config.toml
n_layer = 9
d_mlp = 320
positions = "rope"
rope_base = 10000.0
attn_scale = 0.177
tie_embeddings = true
init_std_o = 0.0114
init_std_down = 0.0114
optimizer = "muon_variant"
warmup_steps = 0
decay_fraction = 0.455
decay_shape = "linear"
batch_tokens = 8192
steps = 10092
Each number is 50 + 15 x the weight over its row's rms, rounded and kept within 0 to 99. Layers, rows and columns count from 0. The size before them is the row's rms in percent of the matrix's.

# gate: layer 2 MLP gate, 320x128, rms 0.241, rows 144-161, columns 0-127
# up: layer 2 MLP up, 320x128, rms 0.26, rows 144-161, columns 0-127
# down: layer 2 MLP down (transposed), 320x128, rms 0.0902, rows 144-161, columns 0-127
gate144 099:44 44 56 58 45 60 52 85 92 42 43 49 49 39 74 41 75 45 64 33 53 60 49 61 53 58 55 56 38 33 82 50 61 54 14 55 34 45 14 45 54 45 33 40 48 55 50 36 58 34 55 44 45 56 50 82 29 68 65 20 48 39 37 54 38 52 43 61 64 74 70 39 60 44 46 69 46 42 45 79 46 38 60 55 58 40 58 55 37 40 35 38 36 49 16 78 38 33 36 46 41 56 48 59 59 60 42 51 55 79 59 71 56 56 99 33 50 49 78 63 54 40 62 58 56 67 48 48
up144 109:49 70 70 71 43 48 50 29 41 25 45 30 26 48 55 65 56 79 43 39 59 61 45 47 42 53 34 63 61 48 28 22 44 94 44 46 63 50 37 61 40 31 41 62 48 65 59 66 76 86 48 71 71 74 61 33 39 36 44 70 64 34 47 40 33 44 48 43 57 44 56 52 27 81 58 46 50 34 49 36 51 64 50 35 36 51 22 45 58 49 26 62 46 89 51 66 49 41 33 67 57 39 51 68 27 58 49 42 45 35 54 43 53 73 27 35 35 38 16 56 68 52 52 27 67 44 47 69
down144 103:49 48 83 54 37 33 46 18 33 26 36 38 56 56 58 49 25 64 44 55 20 56 62 74 60 67 92 58 59 82 71 20 39 47 65 25 65 26 63 61 40 56 42 62 48 54 73 52 30 33 56 48 42 32 52 31 65 32 47 59 31 52 73 65 50 42 61 45 61 31 51 56 63 61 40 42 64 41 55 42 55 45 45 55 47 49 29 36 67 73 56 47 36 30 61 13 61 60 63 62 57 40 63 54 62 47 17 52 63 38 77 45 51 81 36 59 53 45 55 33 74 30 56 51 64 60 59 57
gate145 103:57 42 35 77 64 64 66 75 55 34 56 40 53 59 60 55 69 42 59 58 77 36 71 71 69 68 50 58 36 81 36 52 41 17 32 40 51 61 36 63 42 62 54 65 57 64 37 27 57 25 49 63 42 39 58 50 31 40 62 55 64 45 41 22 55 61 73 41 63 55 60 65 48 63 59 41 43 38 30 45 38 62 59 59 30 48 64 30 57 62 53 46 33 48 46 44 65 87 50 62 42 65 48 60 69 80 28 42 31 38 40 25 60 51 55 22 00 57 64 58 43 40 57 56 23 69 24 54
up145 097:52 50 23 50 46 48 46 37 84 05 48 42 55 59 51 56 50 26 78 38 51 16 82 37 59 72 31 56 52 73 39 47 37 66 62 52 65 56 37 44 31 32 66 80 50 51 46 51 49 33 49 52 73 47 66 52 53 20 66 54 89 66 75 60 28 32 46 45 63 59 62 56 33 39 46 36 23 64 56 58 52 53 34 50 33 47 20 22 34 40 65 39 40 58 39 40 41 67 49 60 48 53 58 66 68 62 38 56 49 65 67 34 46 65 49 50 39 40 50 74 38 73 57 78 47 39 58 57
down145 101:41 40 43 55 41 42 68 54 56 49 37 58 50 53 42 47 63 59 64 47 66 34 54 33 21 70 54 44 39 49 55 71 62 38 91 49 45 48 68 13 69 55 64 33 42 41 37 55 48 21 42 74 41 48 53 27 41 18 55 39 40 51 45 40 46 76 23 44 07 46 32 26 53 18 59 44 32 60 64 51 69 52 82 61 72 37 59 44 44 34 52 38 51 52 44 57 43 62 69 52 67 61 56 34 67 83 82 40 48 63 68 45 52 70 34 43 44 70 47 44 69 42 25 28 40 60 50 42
gate146 102:75 21 47 47 51 65 74 47 34 34 58 31 59 66 57 30 58 34 48 50 41 50 68 52 38 41 35 36 73 49 38 26 46 55 86 49 22 55 61 70 33 44 56 54 32 26 74 61 41 58 63 39 41 71 36 72 68 40 29 78 17 69 32 67 56 43 51 72 67 33 68 47 19 41 39 50 79 71 33 57 55 43 52 48 65 46 72 63 36 52 48 76 60 41 44 31 51 47 71 42 64 31 37 83 25 52 37 51 47 53 64 66 48 51 29 50 49 50 49 50 52 33 39 70 28 47 44 57
up146 106:81 59 60 56 53 57 52 58 42 26 61 36 43 39 59 55 65 58 28 50 63 40 38 26 64 51 46 43 59 35 66 45 36 62 38 40 26 39 43 67 56 34 63 58 47 43 37 59 72 71 36 26 39 59 44 61 66 70 12 48 57 86 30 47 83 31 47 65 37 46 51 76 53 38 59 52 45 57 52 77 73 80 56 63 40 93 76 43 71 39 29 50 58 45 54 68 40 55 54 57 43 52 70 31 29 65 25 42 52 35 71 41 51 41 44 33 49 35 44 28 54 20 66 31 52 51 43 37
down146 097:66 52 51 58 27 35 44 42 62 60 89 50 50 21 48 35 52 54 27 74 62 52 40 36 53 29 65 22 63 62 37 23 45 64 53 65 75 76 51 78 50 12 47 33 42 53 53 35 72 58 57 42 47 57 65 83 41 70 40 73 61 43 57 44 66 65 48 72 50 58 63 56 35 45 81 50 47 42 53 45 49 35 32 35 56 52 59 51 40 40 22 62 54 40 56 32 49 52 70 69 52 59 48 25 50 67 35 53 70 68 47 51 69 28 62 32 19 35 77 52 58 56 46 43 70 29 27 49
gate147 083:62 68 22 41 49 44 51 30 48 30 41 49 29 41 49 34 55 47 32 34 54 52 59 64 45 40 41 44 26 48 58 35 60 57 59 39 41 65 38 81 59 99 81 48 70 45 77 40 54 59 57 48 30 38 56 53 67 55 51 35 36 67 34 39 45 65 55 47 47 31 34 54 55 30 39 44 42 53 39 56 60 38 59 56 44 41 34 63 08 66 84 45 63 61 43 36 86 40 27 46 54 72 39 65 39 46 60 38 46 40 40 75 48 31 34 12 41 57 48 54 78 39 33 26 51 27 55 62
up147 081:35 59 62 65 50 82 59 51 40 45 49 78 52 48 48 49 28 34 58 44 53 58 59 77 61 66 66 55 50 60 44 76 45 37 34 75 52 28 49 25 53 15 74 36 35 41 46 80 61 49 47 47 67 56 14 64 49 44 52 63 13 43 59 85 31 39 45 52 33 49 57 36 37 45 60 45 39 43 44 54 70 57 28 47 38 10 45 24 33 26 24 49 42 49 59 52 54 53 56 69 43 37 32 46 49 56 91 64 46 43 35 32 21 52 52 68 45 56 50 49 60 42 48 64 65 49 68 35
down147 081:51 47 41 41 66 33 31 18 75 57 64 86 25 60 43 16 68 62 56 46 58 18 30 48 36 41 31 33 34 30 43 56 70 43 69 40 51 62 46 57 82 55 31 40 63 42 38 67 55 64 36 58 34 65 72 71 73 73 58 68 66 56 41 37 67 74 66 35 56 50 36 68 58 42 61 48 31 41 58 45 58 66 61 46 41 67 61 39 67 68 42 44 40 33 53 52 57 45 48 33 87 38 41 41 60 34 54 33 48 45 69 74 55 46 41 66 54 40 34 56 76 55 54 81 58 59 54 71
gate148 090:64 63 65 73 73 24 49 52 44 51 50 49 30 38 58 50 68 46 52 46 24 60 24 65 29 59 63 47 24 50 35 60 49 52 46 68 42 51 48 44 62 20 78 41 27 07 45 69 60 62 61 50 47 43 35 36 26 59 37 66 44 34 55 63 65 49 74 43 47 45 59 48 53 76 31 33 43 45 65 45 51 74 43 55 65 35 37 17 38 36 57 47 58 38 66 18 65 45 54 60 84 86 49 63 37 62 28 41 33 54 48 38 55 64 29 49 43 55 39 42 65 25 43 33 55 22 64 40
up148 094:30 38 46 65 45 23 34 64 37 79 39 78 39 56 55 18 49 63 40 76 33 29 30 68 55 77 39 54 63 57 54 53 57 34 68 50 25 40 53 44 72 61 82 53 37 70 44 47 79 44 58 64 32 41 71 64 26 47 61 35 31 43 44 39 33 39 41 61 49 51 56 53 56 48 33 44 48 63 54 79 73 76 76 38 41 50 41 44 56 43 62 46 29 47 65 48 78 61 52 52 88 60 53 40 64 67 40 22 60 57 35 38 40 72 61 68 31 75 36 64 46 48 38 58 51 45 46 28
down148 094:67 77 29 56 27 73 51 58 51 43 37 36 24 56 75 52 32 48 39 53 34 47 69 58 76 46 36 30 48 35 35 29 61 74 61 42 59 52 52 70 47 35 41 71 63 47 41 40 46 71 25 47 52 35 65 53 73 28 44 51 68 46 30 54 58 55 41 20 28 28 60 58 55 55 57 39 66 37 34 56 51 62 65 69 61 59 52 26 48 44 40 29 57 51 30 56 66 51 78 53 36 16 51 44 53 41 61 51 64 47 46 41 36 08 54 52 95 60 37 43 64 63 49 27 17 55 40 41
gate149 109:66 26 52 89 45 49 49 67 55 43 78 43 41 18 64 30 40 72 64 36 70 68 61 40 20 64 51 38 33 29 42 68 48 52 60 27 71 52 41 51 22 48 08 64 65 59 31 58 38 54 31 53 45 52 55 79 52 31 40 61 50 57 56 68 67 39 74 49 65 47 37 12 39 48 72 43 48 51 71 55 41 47 61 58 68 62 47 40 67 56 63 65 47 50 38 62 48 84 50 45 63 52 57 36 49 41 79 51 69 50 56 74 67 65 43 26 33 59 47 33 42 63 43 56 73 61 45 43
up149 110:54 59 72 45 63 28 67 65 26 68 56 33 67 65 49 64 50 48 38 12 60 50 37 65 68 44 40 19 39 55 64 29 38 18 13 28 38 58 46 29 42 37 61 38 26 66 29 44 44 68 68 49 13 57 62 63 71 23 41 74 34 45 55 39 62 54 49 43 43 70 57 36 55 62 45 47 58 43 70 65 47 33 36 68 45 37 41 60 48 78 52 54 40 59 44 45 64 46 65 72 33 65 53 67 41 46 28 36 41 44 56 52 64 52 47 73 45 67 53 39 57 63 37 83 59 30 55 76
down149 115:48 46 47 46 46 25 18 32 35 73 69 41 24 47 44 52 45 83 29 56 35 52 47 90 26 79 69 22 79 53 36 41 53 30 33 58 81 54 50 63 54 42 82 57 46 53 51 65 55 43 74 44 31 33 62 57 79 49 60 48 57 63 41 39 76 57 64 43 43 39 50 68 53 61 48 70 48 47 50 34 38 64 63 48 32 56 53 46 44 67 30 54 39 29 44 74 51 61 68 49 17 63 74 45 67 46 38 32 51 40 34 23 34 30 57 44 67 66 54 73 45 45 51 68 55 56 44 60
gate150 109:60 57 40 44 59 65 60 38 63 37 56 50 35 71 48 61 37 47 34 42 70 37 41 48 63 58 37 76 47 49 46 40 64 45 63 60 35 31 66 26 62 41 47 54 34 22 43 43 49 59 39 47 45 26 56 39 75 51 61 56 63 28 47 44 46 78 74 66 57 32 71 36 48 33 41 10 46 58 45 00 69 42 58 43 49 62 33 29 27 15 76 63 58 32 73 51 33 45 20 46 50 64 71 63 28 40 46 63 62 39 44 68 65 35 41 53 64 48 53 67 42 33 52 56 75 36 42 34
up150 106:50 38 54 70 39 27 50 79 42 54 52 53 37 48 62 67 40 45 60 32 77 51 75 62 53 40 40 43 66 60 48 29 58 45 34 62 69 53 23 44 76 46 35 51 46 34 67 29 63 55 57 28 40 32 41 50 75 32 86 57 22 71 51 44 27 63 50 65 60 16 54 22 52 45 54 59 58 61 36 59 68 83 37 32 55 48 35 50 66 68 62 56 72 53 49 85 54 32 60 34 41 70 49 47 48 52 78 46 21 73 46 51 40 40 37 26 52 65 21 56 60 71 37 48 44 62 57 46
down150 106:33 45 49 67 38 49 71 75 75 53 63 84 32 31 43 42 18 55 44 63 59 64 40 38 32 60 29 25 64 41 23 70 38 60 54 54 53 52 55 51 51 35 60 42 71 74 93 72 52 42 56 59 26 48 40 71 40 35 48 36 52 77 58 49 75 28 45 51 68 47 34 79 43 54 80 64 63 59 43 54 36 65 61 50 44 54 46 46 53 42 49 47 19 44 40 32 29 28 36 57 96 40 45 31 42 62 45 26 31 58 61 30 60 61 46 57 48 62 48 43 62 52 44 51 36 62 42 56
gate151 101:43 57 43 43 54 34 69 61 52 78 53 70 66 56 75 55 27 60 53 50 67 46 35 70 25 35 80 89 64 43 23 58 62 52 52 44 60 55 68 60 44 17 67 28 78 52 55 76 50 41 44 27 41 29 47 80 50 46 54 44 31 42 64 58 46 56 47 32 31 54 58 11 68 43 48 57 55 35 30 43 73 58 59 30 46 68 40 43 51 69 32 37 65 54 60 53 43 52 70 53 51 59 61 31 42 46 61 64 35 34 53 34 45 49 43 37 62 65 14 45 34 41 61 78 55 67 77 32
up151 091:57 57 77 57 45 34 67 64 54 82 43 23 62 35 47 70 71 79 55 76 54 36 50 60 30 74 90 36 58 61 36 45 44 40 35 71 46 50 33 67 48 45 79 19 57 48 46 76 59 20 61 61 44 44 24 55 38 61 35 33 34 52 63 39 54 53 57 71 56 35 67 51 39 21 39 70 72 43 65 39 67 50 49 60 34 45 64 17 43 52 49 35 54 48 66 77 49 32 31 35 64 69 73 58 55 50 52 30 47 29 37 39 56 38 51 45 54 49 46 36 45 46 27 45 36 63 36 32
down151 096:62 32 24 52 26 36 55 34 67 53 41 47 08 56 51 52 63 40 46 70 43 49 49 47 76 44 44 64 40 42 59 44 41 65 72 32 47 52 69 56 33 63 15 67 29 37 69 60 68 77 23 69 49 52 80 48 56 60 67 90 46 44 43 55 73 72 45 44 57 61 34 67 65 74 65 50 58 48 56 37 30 43 33 66 39 35 24 55 49 44 53 51 59 37 60 57 63 57 57 50 63 56 53 46 71 52 41 25 33 51 72 59 51 39 52 36 56 40 31 76 51 39 46 28 58 16 27 21
gate152 089:65 53 25 56 30 68 53 49 82 59 35 47 59 33 64 44 56 51 37 59 36 69 38 35 52 59 56 59 37 61 83 38 63 29 60 41 44 38 61 48 51 77 60 25 36 47 37 53 57 72 59 59 38 63 64 74 54 51 50 56 56 37 62 50 50 42 59 47 54 38 15 50 78 57 83 35 56 68 05 46 29 43 21 61 37 62 52 60 47 66 58 52 60 46 24 77 48 67 23 36 32 59 80 61 46 38 25 62 37 74 52 55 47 56 60 63 48 48 32 63 39 11 44 61 31 48 46 53
up152 111:63 50 41 54 18 68 51 49 54 61 48 27 67 45 62 26 70 45 47 81 25 53 29 55 46 62 58 68 42 49 48 45 55 17 53 59 46 47 48 44 50 79 51 31 53 29 39 55 71 66 59 51 39 82 58 48 53 65 57 54 52 57 70 38 40 48 52 46 50 58 16 17 71 57 73 45 70 64 11 64 37 49 26 58 45 59 70 64 49 64 61 65 48 62 31 69 25 82 25 48 39 53 72 34 36 41 45 76 67 71 65 63 55 60 52 61 39 73 42 66 41 54 26 63 46 56 40 48
down152 106:35 25 45 64 28 70 47 55 65 59 48 46 43 37 51 40 74 52 66 65 31 70 55 53 60 41 74 52 49 42 59 48 32 22 69 42 58 53 57 69 37 57 47 32 45 18 25 39 69 25 50 58 38 79 57 43 54 82 42 50 45 51 49 27 44 52 50 61 63 70 33 67 85 55 50 42 60 38 48 65 55 22 23 36 29 36 47 80 50 70 53 61 37 72 49 54 49 52 27 63 35 40 60 68 40 45 42 70 70 50 79 77 47 52 65 36 37 61 41 60 16 32 28 38 51 30 57 43
gate153 098:65 50 47 40 56 55 51 43 70 36 41 20 49 48 45 90 37 39 51 42 63 38 37 67 48 76 54 48 62 38 42 21 40 45 38 87 29 54 45 72 68 17 41 56 35 61 59 37 49 65 47 40 52 37 27 54 30 42 49 13 38 23 68 06 64 49 53 51 35 36 37 48 50 20 50 41 53 35 72 58 71 45 36 42 52 39 54 38 83 52 47 35 52 64 61 58 42 39 50 56 55 50 62 62 69 36 54 72 62 33 18 24 70 48 50 50 55 60 70 65 46 43 41 38 52 41 75 36
up153 089:61 62 83 48 52 61 44 34 59 25 51 39 55 54 49 35 55 72 68 55 30 52 36 12 36 61 59 42 44 30 53 56 79 26 24 49 83 25 58 67 43 68 42 55 51 40 59 21 27 29 33 37 78 60 46 21 42 40 37 58 53 48 54 57 50 39 57 44 43 52 03 39 49 47 35 42 30 55 33 39 63 61 57 39 66 43 76 45 28 37 60 49 37 50 59 55 46 41 70 38 56 58 75 80 51 43 47 28 38 56 32 70 56 61 62 40 19 44 47 67 46 49 35 37 43 60 56 76
down153 101:61 42 76 52 50 54 34 59 52 31 67 60 79 54 33 42 50 60 14 75 46 44 69 78 18 42 44 53 34 50 72 31 50 69 42 68 59 65 49 61 54 59 47 67 26 30 31 86 48 58 48 71 54 72 53 55 62 59 34 83 60 51 52 66 47 59 75 63 39 87 56 57 72 26 54 39 53 75 32 56 34 57 49 50 59 34 55 66 45 35 72 55 64 43 28 43 42 50 10 43 53 62 62 47 46 69 70 51 33 49 78 29 37 53 37 51 54 34 47 35 48 61 47 63 48 47 31 46
gate154 099:49 33 30 47 60 17 27 66 60 66 44 58 50 43 47 33 30 69 55 37 48 57 36 41 41 50 60 27 37 54 48 55 33 60 66 72 39 72 62 63 78 58 51 40 25 54 40 61 30 48 74 51 44 18 16 20 19 37 35 67 64 61 69 46 54 62 39 48 59 42 28 54 68 41 40 53 16 17 45 51 63 37 68 49 41 47 50 39 51 52 51 49 54 74 42 51 52 54 35 46 50 47 33 47 54 36 54 38 46 52 13 74 36 39 50 47 53 88 76 65 33 38 79 44 63 40 64 43
up154 091:28 49 35 54 38 40 31 57 71 49 48 35 70 68 63 40 51 49 38 16 30 37 55 38 50 17 28 26 53 37 42 63 50 44 68 68 29 42 54 61 40 48 49 42 60 79 67 48 53 54 57 60 46 47 62 74 66 58 32 43 48 63 27 51 53 64 49 54 39 31 46 59 86 69 41 44 51 01 35 56 63 34 50 30 31 38 60 45 38 51 52 62 26 30 64 35 44 56 31 20 21 36 49 53 50 61 50 33 40 73 56 28 55 35 48 58 58 68 96 58 23 53 51 62 54 46 52 50
down154 094:52 51 54 72 34 41 28 88 38 60 57 46 34 61 27 58 43 40 32 41 43 41 44 45 63 27 52 65 57 23 59 34 56 39 35 74 39 60 45 35 53 43 36 64 66 25 45 47 47 63 43 49 45 76 63 81 56 49 22 57 58 50 43 72 37 59 22 74 48 31 64 60 26 47 61 32 18 36 60 54 27 36 54 53 72 50 49 26 79 41 75 35 66 48 48 60 65 64 62 49 52 49 28 73 38 48 56 55 58 40 69 37 27 38 62 41 41 59 39 77 59 82 60 31 56 71 29 40
gate155 099:33 64 45 54 46 41 61 34 36 54 62 66 58 49 23 56 34 38 63 77 41 70 53 75 40 37 34 59 67 60 48 39 37 67 56 67 68 61 77 45 58 65 50 43 41 24 44 42 49 49 56 80 53 37 42 68 30 44 66 34 68 22 33 40 46 62 62 66 67 57 43 20 28 37 48 22 51 50 45 45 48 48 37 28 44 42 45 65 47 58 72 68 68 09 72 28 52 78 45 59 55 32 23 70 79 76 24 47 61 44 47 39 34 58 61 46 39 63 30 51 74 38 36 43 34 56 55 33
up155 094:44 30 65 37 43 67 56 28 70 78 49 48 60 32 39 55 49 60 40 61 33 42 71 37 22 58 55 61 60 60 70 83 05 68 67 67 39 84 43 42 61 43 56 42 55 46 54 34 37 62 62 59 61 51 14 30 46 52 64 66 43 63 77 67 40 70 52 62 52 26 57 41 48 56 66 44 46 55 36 35 40 45 31 43 62 32 51 39 50 41 62 51 48 41 97 18 50 28 63 42 39 39 39 71 59 62 63 52 61 58 51 73 52 56 44 29 47 67 47 34 62 32 42 75 50 72 58 39
down155 095:62 63 41 24 67 51 36 53 84 69 54 83 38 37 26 38 69 42 80 54 44 46 22 47 50 49 46 40 14 34 43 52 83 47 89 67 43 60 49 57 33 73 42 28 70 47 49 43 48 53 50 69 63 56 50 40 43 36 36 52 56 48 51 48 29 45 46 46 85 55 35 56 62 38 59 43 50 74 48 52 62 56 60 37 64 29 51 30 45 31 41 42 40 37 36 54 59 51 33 77 56 47 34 35 28 53 63 51 45 55 58 18 72 38 36 60 01 58 66 35 59 56 43 40 58 62 47 34
gate156 105:31 52 76 66 50 61 81 44 23 45 37 50 68 45 50 56 26 49 48 53 43 65 21 49 02 55 37 25 56 43 31 59 31 57 49 62 23 34 63 80 46 51 59 54 37 33 66 64 52 66 64 51 32 30 53 44 33 86 67 37 28 61 45 58 56 55 45 47 38 61 49 41 48 50 45 60 42 59 45 59 52 45 48 50 34 30 55 73 74 34 61 46 60 80 43 36 22 70 25 44 59 84 46 70 52 30 52 39 47 72 35 59 28 44 34 51 39 45 24 38 57 62 76 56 56 53 51 66
up156 111:50 67 27 50 47 45 85 35 15 39 72 26 39 44 40 50 50 58 71 75 30 67 48 41 58 17 68 51 62 37 40 54 63 22 58 51 52 65 72 58 48 52 65 43 34 68 22 43 21 28 52 35 24 46 48 59 37 35 32 69 42 67 49 44 60 25 55 21 60 54 60 38 51 75 57 79 64 29 42 33 62 29 54 36 25 30 38 38 43 68 40 50 54 36 56 42 31 48 50 42 58 31 56 41 60 43 68 49 23 33 39 39 64 30 32 46 46 53 35 26 42 56 42 49 61 49 33 71
down156 114:43 39 57 24 63 36 35 58 57 50 57 48 59 35 38 46 46 39 40 67 61 47 66 36 30 49 35 53 51 53 50 34 34 33 41 71 69 44 20 27 51 56 51 46 13 35 42 68 08 43 74 49 31 30 39 41 49 38 41 55 55 55 41 55 43 15 54 45 53 43 77 42 37 68 68 47 53 60 60 52 47 33 39 28 40 94 80 44 44 43 62 54 26 49 49 48 35 57 56 51 24 32 44 56 44 14 60 60 82 42 35 55 52 54 18 43 39 42 50 48 66 33 58 18 25 52 56 61
gate157 102:57 46 76 47 56 57 20 27 54 58 60 43 49 52 30 52 51 40 37 64 62 56 22 35 68 73 50 55 68 36 34 55 62 55 53 52 62 29 46 63 45 34 56 39 33 33 33 68 44 49 51 41 64 45 61 60 19 38 51 66 32 42 29 56 44 66 45 37 45 41 59 39 75 49 59 26 59 11 67 67 56 36 08 59 59 24 42 59 53 48 42 44 43 62 54 34 44 18 67 44 45 56 49 45 55 32 61 18 51 41 24 54 47 41 53 78 34 39 42 27 59 14 59 34 59 74 33 83
up157 096:40 62 55 46 59 33 29 62 64 55 30 25 45 35 28 53 46 39 40 57 48 57 50 64 24 27 29 59 67 65 55 37 50 64 53 71 44 63 36 45 68 67 34 54 58 53 64 56 64 45 38 53 61 49 07 54 41 49 68 51 66 32 55 44 53 77 40 55 54 43 49 56 45 27 35 46 50 41 33 46 28 63 68 71 64 57 31 48 77 15 67 61 25 40 21 51 49 43 10 62 32 57 27 51 67 66 40 57 44 44 65 60 38 33 45 28 53 28 28 29 55 42 10 47 37 75 41 52
down157 095:43 70 57 59 46 41 33 47 63 43 30 42 38 73 28 67 67 52 70 46 41 69 50 41 26 40 56 50 79 44 33 51 65 76 53 50 65 44 53 84 42 75 59 60 52 47 41 30 48 68 72 37 40 66 32 70 35 45 65 52 46 53 49 76 48 64 57 42 06 49 52 52 51 36 68 62 24 75 43 38 58 26 67 55 63 65 27 74 31 38 57 48 49 41 47 36 39 45 54 30 38 25 49 64 32 48 47 57 85 45 39 31 60 46 18 44 16 55 55 34 21 59 52 49 59 72 51 43
gate158 101:77 54 41 29 40 68 59 46 55 25 66 46 48 45 40 68 44 39 62 26 48 53 64 61 45 51 44 64 46 55 36 58 58 62 45 47 36 89 20 70 67 61 18 57 34 54 58 42 54 54 54 76 32 49 27 58 55 65 32 54 43 41 40 52 61 17 48 68 42 24 61 43 35 30 77 71 53 37 25 32 66 51 23 50 62 39 64 36 36 60 43 36 59 39 52 57 46 57 35 57 51 59 48 74 61 69 72 76 56 64 54 35 40 78 67 42 26 45 54 56 47 41 67 33 99 30 50 58
up158 097:47 76 35 68 67 40 44 48 49 49 48 17 88 60 37 50 43 54 44 71 48 67 31 51 59 40 48 31 66 47 63 62 44 62 50 34 49 43 49 66 45 39 70 51 46 39 71 48 42 32 78 52 33 15 50 48 83 19 71 53 50 70 69 60 47 70 52 43 49 32 58 39 63 73 75 44 65 23 52 56 29 42 52 56 32 42 45 61 30 66 55 46 33 77 35 43 37 74 43 54 21 45 53 46 43 45 41 79 70 36 54 58 51 58 56 51 33 95 66 42 37 53 35 21 67 54 40 53
down158 097:63 38 34 43 75 72 41 62 16 51 27 59 54 53 62 60 43 39 49 65 50 57 37 30 47 57 60 36 22 51 82 49 30 48 43 66 44 29 43 34 59 59 53 74 87 51 54 71 56 50 49 80 36 23 49 47 40 39 70 55 44 80 33 42 66 51 56 37 28 52 63 67 84 45 71 54 71 44 45 21 30 54 51 41 65 59 62 14 31 75 53 50 43 50 35 61 41 44 37 46 42 67 54 43 44 64 52 41 59 51 71 53 50 50 49 70 36 50 40 21 31 37 64 58 45 16 34 68
gate159 105:44 36 51 59 35 20 72 67 47 54 38 48 43 44 19 55 38 27 32 38 64 50 17 37 43 47 43 43 54 46 33 47 51 43 45 54 38 44 46 60 45 55 14 53 33 62 51 90 41 56 40 30 34 73 50 31 77 28 33 44 56 42 48 44 36 60 58 52 16 42 25 61 32 34 75 77 77 61 61 37 57 56 51 49 38 61 29 30 41 47 63 45 61 61 61 66 54 20 32 37 53 39 37 27 59 67 50 52 44 38 50 44 40 32 41 58 55 77 40 52 69 34 83 43 26 74 60 33
up159 105:39 43 68 63 54 76 30 54 30 39 38 63 54 63 56 25 50 54 60 34 33 63 34 53 83 33 26 35 36 48 48 61 53 54 58 65 54 50 47 41 37 89 48 53 35 39 41 38 69 24 43 66 40 49 61 79 65 50 37 60 49 49 66 65 58 51 42 22 67 53 53 21 51 61 52 26 65 17 61 71 67 49 47 52 33 47 49 37 45 35 67 36 47 36 52 55 71 47 76 54 60 59 52 66 62 55 18 81 39 54 50 49 27 48 44 49 41 84 78 52 38 79 54 27 24 35 43 35
down159 103:35 63 54 44 22 66 35 62 63 44 62 62 47 40 73 71 37 67 30 58 40 37 49 52 45 54 65 53 40 63 48 69 53 69 08 41 39 24 36 51 54 40 71 53 45 20 31 67 60 65 73 34 48 69 52 71 64 69 70 72 38 59 38 67 54 31 32 44 54 64 42 62 45 60 52 57 31 62 56 42 45 84 55 63 49 82 52 44 57 56 44 57 55 44 37 87 40 26 33 42 38 65 41 62 29 52 40 40 85 43 22 52 38 28 54 45 52 38 33 68 27 42 19 49 60 37 42 41
gate160 099:54 71 75 57 51 52 18 47 53 58 54 59 65 52 68 50 53 45 55 56 73 29 31 49 41 65 36 35 59 46 56 38 35 61 30 62 42 51 27 69 42 23 46 42 54 73 38 67 30 84 47 45 16 56 68 67 69 35 33 60 34 25 44 65 29 72 25 64 51 47 64 93 55 27 55 56 55 65 65 54 45 53 54 48 59 33 59 25 43 50 76 41 65 36 32 77 42 34 70 76 50 43 53 57 60 58 50 26 59 42 61 41 61 43 33 49 41 73 24 43 47 73 64 59 67 66 38 42
up160 103:24 37 82 32 26 59 38 22 42 41 50 47 63 70 30 53 50 55 66 32 49 36 39 41 56 55 51 26 51 40 35 35 37 84 47 42 41 39 51 89 55 56 53 38 57 34 28 66 52 50 34 43 41 47 73 41 51 38 44 41 41 59 39 47 57 56 52 52 51 42 76 65 72 25 71 55 52 52 53 62 70 36 50 76 48 56 30 17 23 38 61 35 78 69 39 57 59 34 74 68 49 61 22 76 31 44 58 66 43 35 42 57 31 54 38 57 34 70 59 79 65 45 73 38 53 59 37 62
down160 099:38 32 35 35 40 60 76 43 36 50 65 44 61 20 53 49 34 58 58 67 40 59 42 77 34 18 43 66 30 50 55 54 60 67 27 63 56 66 58 72 53 55 30 54 44 69 52 47 32 13 62 44 51 61 37 43 52 28 55 63 52 35 19 55 37 37 42 86 47 65 58 40 46 82 75 46 44 40 48 29 65 35 66 40 38 41 64 46 46 31 41 57 72 63 27 62 55 45 80 33 68 36 50 22 70 49 74 38 36 50 60 52 42 43 37 42 24 45 56 52 71 42 19 45 56 52 36 77
gate161 077:44 46 37 45 53 38 59 65 36 47 34 53 73 44 37 27 68 71 43 35 64 55 27 51 51 34 71 50 50 51 49 54 63 50 33 39 52 85 54 29 35 61 40 45 59 66 30 50 53 28 41 40 62 51 50 48 64 72 32 22 66 85 53 56 31 46 45 53 51 35 29 47 51 51 14 64 54 47 38 42 52 32 27 56 54 43 74 53 50 34 70 47 45 45 42 46 68 53 53 57 79 51 60 83 45 70 51 53 20 55 49 71 71 54 24 49 43 58 30 99 46 27 23 55 40 28 47 65
up161 083:55 25 22 56 67 60 54 30 79 49 78 41 43 50 61 50 41 66 40 71 38 54 43 44 64 54 73 58 36 37 56 72 58 49 50 53 56 23 53 75 70 42 71 63 42 76 79 38 27 60 37 74 54 65 53 45 27 31 59 62 31 44 83 60 49 49 34 75 38 46 52 58 52 48 83 41 47 64 47 59 46 45 53 19 28 11 41 37 43 55 64 46 58 42 51 64 36 47 34 50 49 41 50 42 69 39 48 61 60 49 71 64 19 53 54 53 44 38 42 25 69 74 77 48 51 29 43 19
down161 087:38 56 70 56 89 59 59 24 25 42 44 92 33 48 41 61 61 56 52 47 71 54 53 45 34 24 48 56 36 58 37 55 38 43 70 47 42 50 46 34 55 47 37 50 63 28 57 62 64 64 51 50 45 57 47 46 40 69 40 26 73 62 43 53 34 39 56 35 65 48 50 52 52 63 39 61 39 55 50 57 77 44 54 39 33 62 81 64 53 45 35 35 41 44 10 45 88 55 59 37 30 51 22 59 50 35 42 37 59 43 57 58 79 60 48 57 47 24 58 26 28 50 24 82 58 88 64 65